Each number is 128 + 32 x the weight over the matrix's rms, rounded and kept within 0 to 255. Layers, rows and columns count from 0. Numbers have three digits each.

# layer 11 MLP gate, 1088x320, rms 0.0581, rows 445-556, columns 120-159
175097122145135110151108151071153130080182096103100119120113047108159207151158200147129179163099064165137108129144167140
125198166069193157165105144063111133093121100176148111091096071071132137121176093114105105072110138170116115135131108133
127111114132149145166107167115092158137134129139170122116091102137125071083106149083087105197142150153096183069113115159
133166180167086154163116126095121153102068115095145166139141120101145138140189142173160155138134088201116098065207104138
100162156158188151151172195108119138156090121070173107137128152108103167151197210139051120179067103105163119171116135111
079116146131100099092235133137141120180137098125137132081127115116145161089149145109120128127118148164097224127084170113
065140143111098070148120121102077134134084086103110104079084160059084064063046127157173166178108074175071092145101104161
115131133130077150144135176028114154127106099141186107074163102110160124194136140154153165127116130127113111097125171128
071099149128116124140122117119107125126069128162136101152182117097101118090147128094144144188122116153140141071210139137
109185137087167147162158076083081132093126150191131144137103139145105149112116069113129120164134167173109176037134123079
075140155074099101136158163105092116143084075134066145138117160112126121102139123132119143160149094232091117112109109143
098147201109138161091154116148122072167161111097130199096186135113157132180115098046102134100135102137169148035143204138
172158162055073120159170102074068130126137089132212092102229116117155116176120154107104144120156101118058153125135146095
107122106110116170184177183099127096120167139066174147139189135106134141089168101186081135126132061138192160099110123119
100162148146099119077150177172152103143086113136126096121110132117150152059165100106121165090104173150133098121182107099
146113146084144145099179110128145172105114071192153108099144102113087122105113140122114108139114160141129087182088162115
132165142102094068135124081081107163131157178176118175109057169188105213146098043138145099111121109179099105107119109147
122141131117115132127151059124155099143076148122154168111085075102125116131177160129072125202052117091065157087080154126
182103186129105056111168092107084126078119159161110148165125200166137142083118138093135126179166071125137127100124102114
089150124122147100103101116086148189106094102143088078083094150111114153075132139084123121099146146146104169102137150140
164137146145083090089146073111145100090063131140120134095088142193113096157222243130079099133158136162113158120121115151
129070159132139096142139193104135107122134107119067154094152108077102107103092155117111105174128101118051089111085093111
169153123137092151093133101136155125181119098129140171150100098127188153093112079154157096121148127154123121042073161108
104175106173162147155133126166136090166122116158105108127133110118137160168168101117085127142121183149112158164045119149
106109108118126162125125057110126161118102163153143148141184128126129131123139124202169118128122122183129119119091142131
137133094150140154167054174087085139212138137142166117122114145141145154150121146116118112190133131130088207148173186163
096086143190116138136124076174162137138149084113124154079101160092106137113109106143097134146170160082084182106172139133
114107113133114156065128136201113127136156144095164099135125138186098138079125118191116154114137087130138111127088144112
131127161149095084133134115140160136144153141099061098051142095216124117156162131106117178125159094176104103104151127090
071183138107122081124146169107138082144168145061090102075158057126139179145150092144170144151111086126146132115131148153
162118163104125171098127110109143189190139146113094150173129140123123158170100120082080106098154146123150160096153118159
145159138150172112129142143107099133108136075082169186132134125095148120143191072120140189177111140142139101129046075152
109156190183141135073105134098125146091161086103160051147072119158135154119163116090118142099129088110067132142134117143
170122137123080086178156153076139117156083150139125158111139160103113102069099103120098145150199110178117096149062124057
124160151152117128110105124098096102113155115143112193137060144132122076120124102094117144149106137150133099096096137142
134159172121108179121102125133099175147176126162139083189122131130122122112162091136084132178123089137132119126119119109
142177098140148102178109186153166113141113119130188161144129074156174175132133125178099089158058119177079138100133104109
122166208126170134201122150119081133088099094162122178111143127113172156169125124132126191161217079071075122046137187102
218161118108133153089114127124135096068132112082125151111231174073107117112160187132153063086093144136179150105066155139
129150144109085078131162128098143089140114128140121122116106119101125137151184089089092106120142110167105154110150110098
185147119135150110157203137111182129095124132107128137127173094162186159149168078114164118140120121196079170035053127137
152126134118135103123130159088116082098125153112159142074126127085178081095166105126082160156102145107072110076106122026
091170101135146048107155154107142140110094095116143169098126141102136168085140122148144116163136072170152115103136173165
100204142091137083092145138076113149131110110081113142140166093062116121165126118095165134148101151170140164081111122133
082129150127163137158105159113118116117145110174151169112119109136090112114118155109078128199154115144176134116084156150
120144161199114161160138156149135119118133150169152176102099124173129141156164084106158106181095118153128135203102119165
110209187120157163131141169220086108119137086187163190147129135141203097121106159109068140132112103132150116124086139173
146175144162147092158202161128089112094049096134169159152163117126155110070123092123145130152105129174105182136150113077
100167182106120095134118192173174166137122126123087127113120105075111103148058158126160116207100117105136145121133161086
112140152106131128129165119090169108069094175156152141153133069115172121140127101096150123144145065155160176168142162149
134182080158097179092126098156121117188125099140132123124089181133154145168136188080119093176144167106114126119079080088
138150150156101059152122065159127114128084115067136136128168113169170107115139123143119130134129121146129159102118154112
143162176110143189096097112157144105108161083138156092138091101124159154115127122094090166138158147106097156162166157150
118169156161115128143139042104114113160130089145123174115071152180155147123134145083101086144199131158153130127130131119
136203164100118083120065135038076116094032141143155150125102065170152141115199156129059100136076135161214135122089123161
160154158114142104071055196125140165110105054108076145119109115145177165163156132148150117112084123121080140085114068074
144170155106083105142124082101141155124113087080142119108122149086145152143153153182174126147155080172122144056154167138
111114137117082119141136053108179179124124133127151113106156162128132100149168112111111133101160169079122181128128128101
132171155126125113163073140158153110135133098119107172142086115137177107117086123133148125168148134118138179076108094120
147156104115130118145144097130187109157091169124118118164127089159135159153101159167112102096148083107114082120097129075
168160152123139129061154034153148119112123135153098142104103168161099174140075124110095108123093150120095071116107162123
150161197102122105114158168168140105121122137110125158132148099116149162133175126129142112183106151143097192137053108106
114133139161123130111174169112121133133096102148144158149131168000175167087119135099151151106065106156090105101156141142
135179168159106163105105148117151140166100097165122171093187149093123120094154185088124092209115088125116113126106124093
080157149094108180092115092145110141125118161119120126166138068184107136143165139091109147101202076169130100101121162160
096127203130111105143116116155167114161096087138142163161075152141137099111199115087111134118112099155154107139023171089
190111174122124072150095098086138121113097138096160105150199148154166074117215119146163123154167083128171120121114134143
178166164113130109126143148082135131100122109172142128056117036172114159097146123148160164099181129113144088061153148153
130136124170085115114110133150119105088116112190105118123148113102135097076118078173123146112098116163095144174101140099
137166100124071108156163167081106199139124142114167078151124143145157171100127158162131124140115146105112119120152116156
100131169095163078182130134156127084106057130153131109149141128190081119131174116149222119097168079127169182105133105148
140091079147136122171127122143154120131128177113159137145128126173110162114176145185120094166138122168147149133135155152
082110152175136122115126131120141149099110085155124124120169148126145103139150136110125151196112138148106128142115126112
134121185081098109085121138101133132095168089180146147128156125146101107096110164090123146153100160161124121131081088132
114146107118064123118111135165134074140083109122143094068144156092150151072108144109155070115084103198102085115105143180
076120193167129147149099155101146107135096222118135110120145138088130089150130092115096083141094077156109086093156108173
119139157118075063101154111145204124176128124124160135103149123076152126067136187122132123157126162131127111110087129108
169214106147125125146146125101165073120143116162156156168161125088153186095181129099107087169093138132153157138092079129
066139134075048134200137117093124106099149101134117116099121107131185154138138120114188137225190122203164146133153183063
132140166096180118140097235089095104101154130167127187116122106102171157107159133110175110133178148120095101117152173125
154102137098109087174135125099105112184123129170108154131089109091080187083148189092134095118195091088098159092159175104
131096149107158108097122165102088162156129148142141182108134143114159170124122062125064125167101114147086090105157109160
153179163109084113178143135045091126155142165169166117166103076075178123049170081109091128111193083113093122112192108120
155131194134048108163120172124161099161164145130085086122136159179144132050134103130161126119138159139127105187167141168
101198200157138000070170079139135090127172114132121126135113103155177143069119150095125117178137147110115106106089128160
096125166086108112076191068120157124164126106126090162053170095111091129056106084159148126116119125143111133100113145100
137186108053143120077127163126084155101093098146126088138155121073144114119166085128090123128150146161148202103147095100
190168164141150163162128118109077130165112121131119225154123151137146105095176110122127144085151075193119141162072118129
108110162080140149059198106150090175114072131089132128141146108152146105150170150119112092155165083081092199094070190071
158145181096099139171106179088112189131118147101125159134133166071176119202120116098125086159112113091150153103059124137
139116171124081175129133111161165123090092132134097123130134155168091179094102123135223110157089113152150108088128156145
183112103147150150150127103134090106113105077124156116167146100084147140156113123125111177177099084202083215150113149096
109132139128155067142180116133235105138140082116067133110140159158175090145173120142149103107125171165123091195125113155
117166084103088081118152145108155171146118122106152145128119089179138222058157176164101150117134123094068166132112101168
094131137103098148140147108063052155135128146089137172128084078125118165067090143121153147156111104155101126070137152128
119141133106130143112090147124133071125064140143132209111151123172149139086134140112145110173182167176170181100149135137
149160116167148168144131124132152124145080162105112176121113094152146138117133127101130107101140095133154164138121146108
175166177165109128098083190122127168135070117110117102137178129183101152103179109094169126153156161133083131119101176085
101155136080111136093055126080148139149157142126088155145105151106164118089160045135088147128137082168183142061167081148
158123133160143149124102104142139139120173142133142098118095127129198118104079118144089149168151119149171244167131192124
193097119166124095115166086135074181161173110171094155129151144110131110125141149158113122128162085145117106123132114123
109163111097101126069139131091093109107166075127083087115141076105109103182223137134107120139061150224132179113131127150
089142140111091093148173086112134146137141169158152146182130200076140133078197135117133176183091134130063122131167151139
222139156086122059134153114103211101194075177179156116087152132124094194103137120116121105123103168169077079106082148172
138124191153086202149091152133190167136115122158124173178121154198158137104150033118172072182157179141109133179100139110
150100172122130152143176141096133121196174094172167123188066131107136120177174112110079146100095163110124138152150147102
118178114141138151138172104068082078106073130151163177137110078129179130081109170157088143111108193142088215147165097135
185113144078177147122160117130114126132116159115100202166135069117129138106149163121158158113131110103131119124095092200
149144174103126150125135075123126179119089173172186171159147091153097154149129084136112116101095139113114160126135158113
097131191113136125151156161137125153067065121124152136128131125098162078097120120076164165156144129126082087064149104131
121143187119089105089133128118159099155131141121111098115063084131101143126123067121097129139131117137156135100112099125
095112113114125035157144136169128169141094165102101159164130095109156158102050165157160167131091109159139121126134158126
# layer 11 MLP up, 1088x320, rms 0.0557, rows 445-555, columns 120-159
134179123107157137197092118045138164164170125157119153140115126098103186113107065073151155177117067098115166199186152131
125147108113168104144125104186165092150190160193176075150075154148085179182057176124089089117071167060134189084179169150
111123119117150118124168139109134087155136076094119188129159115068120149161124149083119106170107125119110181172121177139
151129066151226146149151077157097171081098116115137147164101156102113129123107098162151104153132137153137141110162137148
089137155123114145124143192091147121129110082058151090112149119091155104146091113115171129172148117115136115116120128152
146130147090120157136087111116153132119124169094196143157150164077171170199157088145130100163163144147177098087143135118
169170130197152185103150165165097147097086148108078132170161085123145103147084092079126149134127111129117133105145074163
125204146183166093111086139199145132102136174123172080189204124121124133120102177201133168140146087093123173116127106099
127080102171104136154112104167098123189120111125121150085117113127144139158066130073149134121136105176138121125145177093
081122149095190145111132161112120115104121143162130156128097071116093146111149128089127123057131177177101132094130140144
147180110143138147096101082114137163147095184079165163120081144116118132187087141160141142112091140078156153082134196121
136134142123156188166099123118168162139129150105125173125106104140111194090063139075191124103119159120234149136117111157
148108099173130165099093080137069137134061108127182133160115134136089151118113073099106176154094134148114187117098101139
155086106093145198192209128156168102110171184101172075136132120133125170149092090101093099134163128185167109116096065111
123171146135127153137190116171102126124143120100122116147110174145103170169124157130101120164125088035152089119113073155
129156137057080123048165127134145179191129141110097108152160180073131120133114115094136110077128138122128062115139147127
119056112113091158100214128159089132144129170134203143133108163147158143156148091172085125147147112172126143122108102161
180081113132130174115088106125154122133123084123098156107151124115127114089158185098089079149150125078128121140119096140
112172171083164176190122189124196173140127133098188112050078126097130136134135161088160106168110122109147164083188130126
109140087167131129102114168145148148056092157143063084153126140130139112160112170152097180118194148128148107120156134107
180133109128125144188077086119066120152101103093143109169186140150137152085163143147164158116184126152170116087118188094
160120175150154167166100125139156104089126118136114120174104089154143120141106100158128138134121145128054150207180139112
109104121094159124134120107157108128085146179159149093182157126160107112155124124156129173118112064140146195115155116126
148173152144125127159156128093160084124142144181162177144096156108112075084153148125105150105161127125070136160091126132
126096103100131133172090100140106132119081099133126051115146199099144019200154093107184165111134141115132155162074114241
145151119115109163160145132152100139084136074141132057102131142113184172056124117163100119121158149121122148117166085119
177139130105102132112211118138114078142136119124122112136171143129042133104129154203224119078130148143075109154108147141
115123141102139127137150155162136142112158103159144085185120114107169186155142085115120099144109128105069150086117165179
099066134117079124092180174129153178128097111131131087136154111114119162188122139165114123096148053099164150151152194141
128147154182109176117091137136135112148157085137095124158094108113107114135107122154101070164136061138150085171165186156
109112113111150102131168083134111109148094088160092153150153097087169092138123181109130126085106142177140131056155168104
162163125100103148141147127101110092148108123178114127136145143128128112121145129122083096102112155124118118118152110079
114121103122126121136152147063186150149140144170086163147103145156086127084111137139120125141124141143146171110099127120
151137178114114125126184138191140135095119117137089140158144202169145152164093150109114166142143113149128118135121125144
123112171153108112128095090151043186153112159129195130135081146128151117126134133108153176156146168125091185137126147117
154138105096150153128150132093104187135120192149137213143111136126178143176088088086119114132168145117052152061116125122
107113136168124152152104184119101101133113086110116115093121154156132086098152164091121136204106094059094122099168107163
185091210122117147128160118120067083145098085135118125122202166097103091060138141175099105058125186079105148089046126133
141157124141134140162157131100160118135190149125139134135120151101123086191109111143114166104105100158177144097127099191
135158061110097106073147102100067114135105217161151165085137148112152085174164067133112096179127101131124195120101130142
128160099148100102146101108132155175136107129122091125075123119085130170148084149150142128033115206119127159175152158149
145180143177129125105138147137170092157124128150100125014098088092108138170079048103162093125156161111133143064083156189
119132136128099138128178085135133098151104095164128119188175143138106110143069135081150207148150132182098141131185070151
064105167118138077127108175120139080146067139153163178083189127140142156126181128094145132152130173110090047160118058107
102125088172103083131137106116112131116146109098091153172105125123144091129114118148119089124127099118149170143116105101
120151153180108183171169102147142108093129092138141093160120107089133102143116148164068138102128084120196186165131122143
079144143151166121193154068085118133109146072149201163140208098140119129070184146116068057124151119193175125120148110150
138097102117117124153153094173175083140128114165075130139167113171109162112137065126054067085137118124147125149108139143
106191167140183200155139130137113089111152097107166192113198121135105135139138162139136162112147169080119120153182100140
123111092122134128175114169128075066109086177120133088190137097135097138122100125109114082132159066058159155173154132078
066132144153166115144084162053072143100106150139127089172182131124085189143135116102156189132113124179104176096156227141
134123086129174112116115133088138086102119160186076178179115142073110130128130157109139122075126162167116129133057103148
116060076167162126161088079197149148089169152126152167096086131191074153120070149156089127138092182071133107145127149149
179123122142138168112111118154131123128139214118148058133140133126093036165165095102131074150164173111167139150144123154
071129119103112144106110122147125116150156138137149159134159164093106096127143138134078162060120126084232114083133141123
113209171076150148174122143109198102121132089144104155144141068133189193202162072124142100069167156156106143169128128153
114140144183135084059145093112131137152120174138163074151124143060176151056097081118125167094104123128143143134085161120
083138133143111158077122146118168143149094103205132093132133150122118175138049133139089147116125161134098146166150146176
194115115138163127111142127099115155136104112193117201140112169133130146098077122161098113069179141123140153161120136131
123162128129132123087195106123136134167178110147131172146111183138111138113122156129113089184168170154142110138109144068
130189153136152115130126074144131168029116131188077137120118135076095174152143085171055120121180100132141122139176153129
112116129158100150142081113134139132092091057160135107149138127138095128145104105132136101137106077111137129136151052142
107146147183161187124134149135135113155064137130164127073146088086100097172071128102186102160072125135091103115110180093
130145122137163141136135114118144110138096100079164158159091075074191149139115145169161167135099155117107114145136145120
090135142112165113098180095098122112131182194117137120139121118184091127076118142104158156121137126101136086089175160159
109177110146173073075149150104146127093137163129155098130183124147109081115101116093126101203161100143132090115160096064
190102138166118133152115139123195132135163137125209172134124170110145134133167131111125081140142185177084145156121084209
124144168089140076100145107150117070137077098126100134130166154122120127146070153123124165148122080125111183100100115087
095150108123201129120155099119086110143092157114175145081185079106117132139146072123121162062104106200113129141128093177
101140132134115113102104088122155111160133083075131159123110160124110127098152115183104126150172149134148151108100176157
111155088172075113148164125168158125054148159169092139135120106130189097164150082086067130129145082195079107171126142090
086112172115142131090108170094156182107062148074098149100100073167138128111079104129182097108115131128139127136162154147
097135121056202120164090166122159160124156047094138125119191139044138125153143135119166126123075158175189087123168099160
152143128128119135145078203115119106152133117174168127109105100112166090140180084133128130168147151149155088183146115081
110123132120155103144079102095075136136098131115124137164146094165164131134146088108138142135143142104199134114160138162
130132127137137129196091140072117110125138166106120156129083137120129167173120062137103143117090094135164068183177123158
176156063071138101108128125171119163104052146143083106096107125123105126186103087129098144128131144154132180079128166127
137171156167049155123133109136123152136160104073133188071158139126100105149135115151071174158131162166178153150119127060
128185100072109092149204171108093160119111159110081074127119118182140167166162149131178242101112105107101137047120087050
096108083138048110093176070148183151118116226105104112158131132128141133165119112191131147086133134113135157120111166072
105128154130142195155118075114098133102130151092104186128111122203081148152113123160157160118139129108139098089119151137
085103106138179163098145201168103154114130124173160118153118160165155134141120124042130125085173181104049128134163132151
080124138149146127118122110110116188023133152094126112151130091141171139148118155159095088147112160160120191124125144165
134140148164119093182126108099158145116110116088130146138128211195153094118114166130103156149115136134124218154121174163
107111120174102152179105150137123115151092075140150110060098088142140142098160091093116185089088135119089118145137128190
128111137110129042116152090138133151142181121129114178137132106153126127158096100131180174096145164125109109074100145131
080101134091123114095186179158144150107150142173103130118060145119095128109140104203106128142142122135136161127164080082
115116124106161167148039211070135074084138170091106128111130107147104088090110153146102138178068143136054142123181106103
060197092149124148176112172131132159102139119112112139116071095102185077062166066116151103095042136093122108116113133143
090188151138111121107156114112110105152125168123167103157101162143136088105109151127136051117098116117106176115103135100
123086067138142107163134094107112178115119097074127152188128112108137181126139164151172160066148180133157081129124115147
084138139115151113110090089088121095099156134151111081108113163124116161098122152148135188137117110121160103075078122168
112114156140181151095117183137134124135103172154124087121120133116087110190091143152182194134131121109145133156133107156
118135149121115144113122146138172105160157163102173206074136066114151107135106079111095145164170118184066097115140143134
103121095106060145131154158127176125127110151113134112124191105127142111143129084138122117124191183138089100087166121190
145129125082068101091102112150127112120115072116146136129165111174111189131146104139148115125147154165152091078113077083
064136160157126152118154133111115111141134173081077102129130130078064138132116158106129167121154150119123133066172137130
190109111108077143109154123096138140117138138119095098079163168102152131081179164126107135112152163117077145126160146122
155114142157093114126106099081078145125104102107141129112135133159043117111168124192083063152101117132077143110154111086
131156128143149109132177116106187136165156179166132128132158142090130132109139153062063084215137117162086115165111123147
138157117074106148123129136128136168127187082153093120105135105137139101095133148147114126083072097102142132126119099155
176163128218153062115153157126111121163160121144142172169074157155186175132134163166109148145155116121073122101100053086
141098080180118190136101106144155131156145170175076088093168145170097154072148100126145120109079122144153156105100128166
135138154148146093151206112138210098181141134130121091124155109159136146097089090184119127090068158137040038085122137127
161116131112153143099114135192186161140160152150121111131186117107146148123202163116204049143163160124124073119193129087
108137070123120137198137128081109088144148172108147167148107160062108061134148106134118161099178165134106107139078160098
120142103153189099165147133183114097092096086067165136095148099154116098126097110145175175086151159085166144124085084107
092151135144101147109101131118111148157142119086208071177094133116119184110126106163146052140108094161117148142135084178
066160138129128193079115168077081134154136127122185066160081110148112140109137139109108097116118105127181136152083120119
139103166095107167127073165097180112170187187089107139115090174187160160126131117114090131173040110149166121121132103090
124114130089124094187137168174128119132161097129164166119135188097107111134110133094170147168149064185154109076137116105
# layer 11 MLP down (transposed), 1088x320, rms 0.0522, rows 445-555, columns 120-159
162126141114110150103148130105081123149095131000080096081123150094122158123131116112086147126186111146162131142195134159
136117121127145139119139152118167091160069146109129119123125131099008127145143164106169075138115130179083110121129161144
188138111146079112094132105111084115195115117037111129084165128152100083123170138131201079127126133147096090104128116139
112142185145144134139078110130183109115119127102104109115186117076106133099145152145108111090161160095170133164130141125
102227117178098101146131119102141123108105110053155142122142155152196150170162103100147155151164096130093101136049149108
086123077066090057103209129185126110147134128127126127116105120103159169051136113120076139146135125174090191103074127117
154132157194182139157083128166119143161157120129192090121092192202080164132103166132181221114153085150115156118128077136
144171130184150129211129162179111148125167173132149149104123100164153189064044159138097110125162137112101137126128122115
058130119131168109108134122121110118142103123184074123151142069143079097095166133103101135059185127175102099095131153074
080254109097146098173154132123062123181131074103126136065135122155146127118159148087126165137116137148073106120120099153
153101155083156118153070196078152178174087136123135163088079186146046153147133211110175129162082110139182131110123160109
174161057141204108147142098147107168119056124090129175120083118191101151215059131151092171104135127150150101146064093149
107096145142148143146085065125151121151111168122060112138086160104158188127084118118144080134131116117121103102115120120
135111175094159223146178162175125137079086120196130119137114164156097150082091125069083160109185081129123164126135076140
135157147057111143136098133122147158178099123093135115104125167109174141097096123089137098117158135151200125155075115133
113100148124110165185169119140074160115132154097109162117139095126134110141147106098155114083091168168086100135107156181
151077075101134155116114141070177140096127078146091111162156112145170089162137118089142195118097128121168116149115148135
118108142091131163119177077083128149111128173135116142109148146157087147100121162133114113132104148133109157108150131149
114162136111125109172099118123152099140185135131136112116167107093086105111129130183112159103137178111083146149114087125
129171134086125036116171065137112145164107139124063152131126119127122108129149118135125182111142048116114080119129175142
097157126140083112060114154118161130149143099168113130154121099180099159130129111117155185089148134133104066127102147146
124124141100125113204105128142136088183150122159133112139145096207148126094139158094112118117082188119074151134131172115
128128082083121131110113102115100092072164184146172110106128128150079120137107135079116152116115119110179119146124090155
160139081133105121076147145185125104139109148140140185090112115214136155172071083171059101092102163091207139138125106119
128114116150142168178132187112164171145067109099131121133159116110087081192129061092120171135118146109139168233102174182
147147173118116186140112120152134143112196195178165111112156111116128101127120150103076077108072108131116071130094116174
186088144174147081101139136113165146161108122084144155144162085194175095116124096118115159158065132113127164145121150103
072127113124156115122076144114151117061131119082153115138114142112199127128113155102137179109121085087151113139133088135
095132120101194138114157109099096103136137192119137078118122097144123132091070167158079090081127062136145088129086115173
077119116110114157104088151158115142114150091093126125106114182113146116110157077162104162173094156115153156190220132084
164088130130104156083167120069125140193077144116192140161126144117091148168120149130120094109170145174104130161157140180
152116142098132100085153129147152072073113157133107147155053174144139143132126141135093082199148090196086114160121150159
188183092148151216161120139178117151128100107123104113132111096211130180122128159098129138182094113155188130106155082069
162079200112079138130162117157101127155125136206064120140088096128133120083085166052158163126149092129159104156158138142
114092133137148169171064096182185130132075150167127168152131080118193184110167149103095166139158118132065137103208148151
123152156146125154134090109140108120184204120154136135114138077141145113164170114163141104098107149143083179163109106060
163088081166138127148042157117088054123108123174143136106081175118127151144088165128136115121110135141140129111082128138
130131181118140089126179093149112150135148149115107161101146146162116141133134137079089106077186094101102112114138163163
120134110147122097142161135116112106193119105130096151168117142159078124091168111169147143145182185138143124129016102150
068075133074143147134092111140086083142121152131128146116130090114180125120106110147151105138113111159129138127143128173
126161157135171025130102117074153127120120161122111127125149060074096160151150133125181196111141111144098080139136128154
180045121127147105157115109101105139128102075094158104116133073098085157116151121144121123117142139153173149111159105116
091110135152129152100124112136156137138135154148133170104083146135114133127087100119142166135150185099128127147151119098
084134141143163117106085123089115111169130173118135096149104158125150119144106158136153131120146166100160176123134124151
095125142159171131171078114191073062077188105140123163132115119116122072099108182154099125144179182165092152128133136106
139117165145085132102146136132135110141090145155170148146134113152152103086138042123105164125166149127084122177154087157
188092154142083141124103109119151113154101080099150176069042183077121149135060192099115149118119154115159161127120199141
112194123092091135142109120078141117120137147107159167165165161180166069080162160165117119110128080121090142132100118132
070063091170110117114126133139141149070146114160140158139157113149147086083160141098176132122155175118127167084141128153
139067098115121176161119102159135119123204127160076132175111120124170133151134126116139137096118169124144172053041124064
035129146146138129133158170078120133114091104100145153175135110086094164165126129137144133113105136162132140164157095141
088149101125152160113059146139139138097146066144147087111090136120136119098099140129127148131149104119121150115129158149
128160089215129117111077111057134127140128141118178118136105094102194127149183147134204172137174107127109105121151075080
195152119144100104117135099184118104122126118126112126131098174151121039153148126145226142111127091164130145161141106130
121114176118131169073164091113090107108148186096141121101154148107082146147148080133086146077141084135068161057146178128
114170131131126119137140149178104140140165103124173181174113136132119114100114096113111124121166142081153102086168198125
102074117130139110156114110087178133128075176165150095082188096092134077165163204149168121115140130093124112162131129131
145085133134114113070142147135123107145117110112152115118122181133138104102107127113104171148169107154126160125101200130
125099097118130125109124161120069118118094109101144099113123091133132063089124095125123148107161134124144135115077119135
126117075122119104171104154079154131138087113126120124076140151054082129119164115062159114067161116156093117114084154194
122079110131086146097112183131145071105150134089153121164172102144147139109145110099134157166107123086120074074104133114
175162144109081132146135101146132118093136127144030103073116099116129125059162080075124158110080192126174109129146126170
104136092117132160120114123141111132097119129115164186144123132168052136171116122165112164106089133187192117181138121082
120121151113141082134096116109189113138128159091082143145107119067140104090092161125124129170176164140140146106112086100
086153139137198132144124145105155017129152139147139132111142139163118138099134193177122099136125161106133128161166124150
068142082081101176155078138133153121110180087103109150076103150106109093123154103082143067083142112182153047135102083130
118124184098126092222185120142124115109105107146143144155124071144149069181155177112171140098098178183097121148162084121
111136097135115133153093128123126060135154141154097122117075084125143143140121113126078103133163114147172149111117122146
111109118141088095085149141067163203098163186131156102176097093141131122135137146174154078206157088103121125139104127164
166100110138147117072091130107133145126099115068171139114128106085150114153124179109093178128094125123134112197106094139
141126183097095095128106122150103126109109138135174213136106130133128081185112174125083115096107130154100099135111176110
188069068124156143158078098153125114079051113118122155176109155169107138138122117177095102164109104147097102052116109173
129159162090079105155121115176132134130128063103162108054110149123081182128108127158205105141162105124125131114156132141
106184162157168141162113136138113116129076135113088164143091064113100142139092131150106083106115158175128122094135149142
124158190122101110140139113121115152188122070125159167200107090158183111167089125142107172125126121129199165133112120143
115076117097128169120115142166158101136183058109108161131107130192159172075148094148164176120073165119045129159072132113
131184158134153122117101181200160106163080142165120144107143175099098080150097107158096140100121100151097153112145128133
162187147130168119130160148179142129160166187152139187177159133119117102114132144094172088155112102194132129130162156161
131164182151143155114142105111111146112087132115130085088134082158110126092105164141095123032072192100140217113193137122
147117148138135103125109137182176083170147172152117113128156147137153118048156109130100129143153123107100128033124170041
125138165128134142200166153085054161155166184111113121141155112129155152150153043115172148131193115167073088120139151073
159072139113088092164124159079126117153133188194078130070045129117161119141091087149115096105105108172201097130111189108
117074167168127154144123081119168134176176096127126124135121149131206076129141101083108123124142152126184137134135125107
126129153128149156093162120079135021106130182152119144131107085112176147146107144136114102143106127158132047126151071121
126123143128138154085110149114118112071091119102140146111064135195144166134113130162115175109128112086116084128149097156
171114143133125152136080176138079116095108125127140138149136127147173110192168057073072085152158145163212130122102159138
166104148122166172069153140070081171141124095146152093123123176117157127144106095156198134216110147135185149170145067137
118176141117105142123172154183112089075065148139122162135173211164118129057116076136170127168106146127115140167110105109
130162115145091161150116178101137112052126107130168100102128084129066091113110142071131126150090126135158115156133075079
108081066109177068123159100127154123112127107166138156148156090139104198049123131143133125153053105159108168074175148117
157153122130065142135107076086125197119121146104108192097147112111152131129106105101080135156150089068146136146147133137
124205143100130113124103135181055127114095157136153116088121131113116135170149122089165155138119050102113165122092139075
142127105080121139155142127150159085141188132132092166136148141086064131118109063096091131152148180126125102135102121112
096167055107135097134190166116147119152074129127127111196074137097058095179143117183118115105142119105083144165156134123
200159109135170100137168178127061093131197150134107098141082137141134151126180130173155139146108132108067155090088173129
146140139112147119084195138143113084179146086184078168103092125112115160146101130070091128087157124136099124100095129155
149091073176162153087084187142161131133163113129127170172144111120089126091074125096118124120129158119148163111120126151
157135161149108126135096132097138144066153105134137170119113092066162111132138141061138148150113112174129218147107124112
044102165087133081142094123139133089152172189156089159097167157165071113064099150184096150138136138143123107191116155103
092132094132119157119092135120144115105183153114115116116140149148124140129111117162064115150111118124180132131145178121
140131150163088153201058147103153142121148094098100139139087177121111134118190198119126155142166084074181133144085108079
145132143204131081125145074139130141157138121106082163149082082132150139139124103119150173165134151166179159147181111079
129067152137149122155075110154135149159088156127168117120166180148152195087105129131116054131074171149160163133048099130
139135121189174121148084138112123091118138103137078054121139129131165117132114112201151179087134195104066107126095216121
111162077137143140158163122065121125144170113064120066080167146147113123122132098210125128068132105089146126143143086105
097127179175154114117092104147111125086117162134125111148181152144112146088115158130121088151099080121157139130143054151
161152208091119158109168111154108123142175076131135157064124088146104141111109103127094130056147205110144127124124095097
117163171080102139137102135126058140177167083104103126189150114116087140085067152122156154149150126158133095143158093147
073067190091113160095106141080148122149097108167160081181102111178070116081123048108171154098136142134123125156128119150
132110139140084066104113169080114158213133114139149120140138120129114101103171104116218255100105136124120151112101161101
209105114135141080144127079111120128155133141094132110115088083190129073099107070191114141145129094095129155121122075124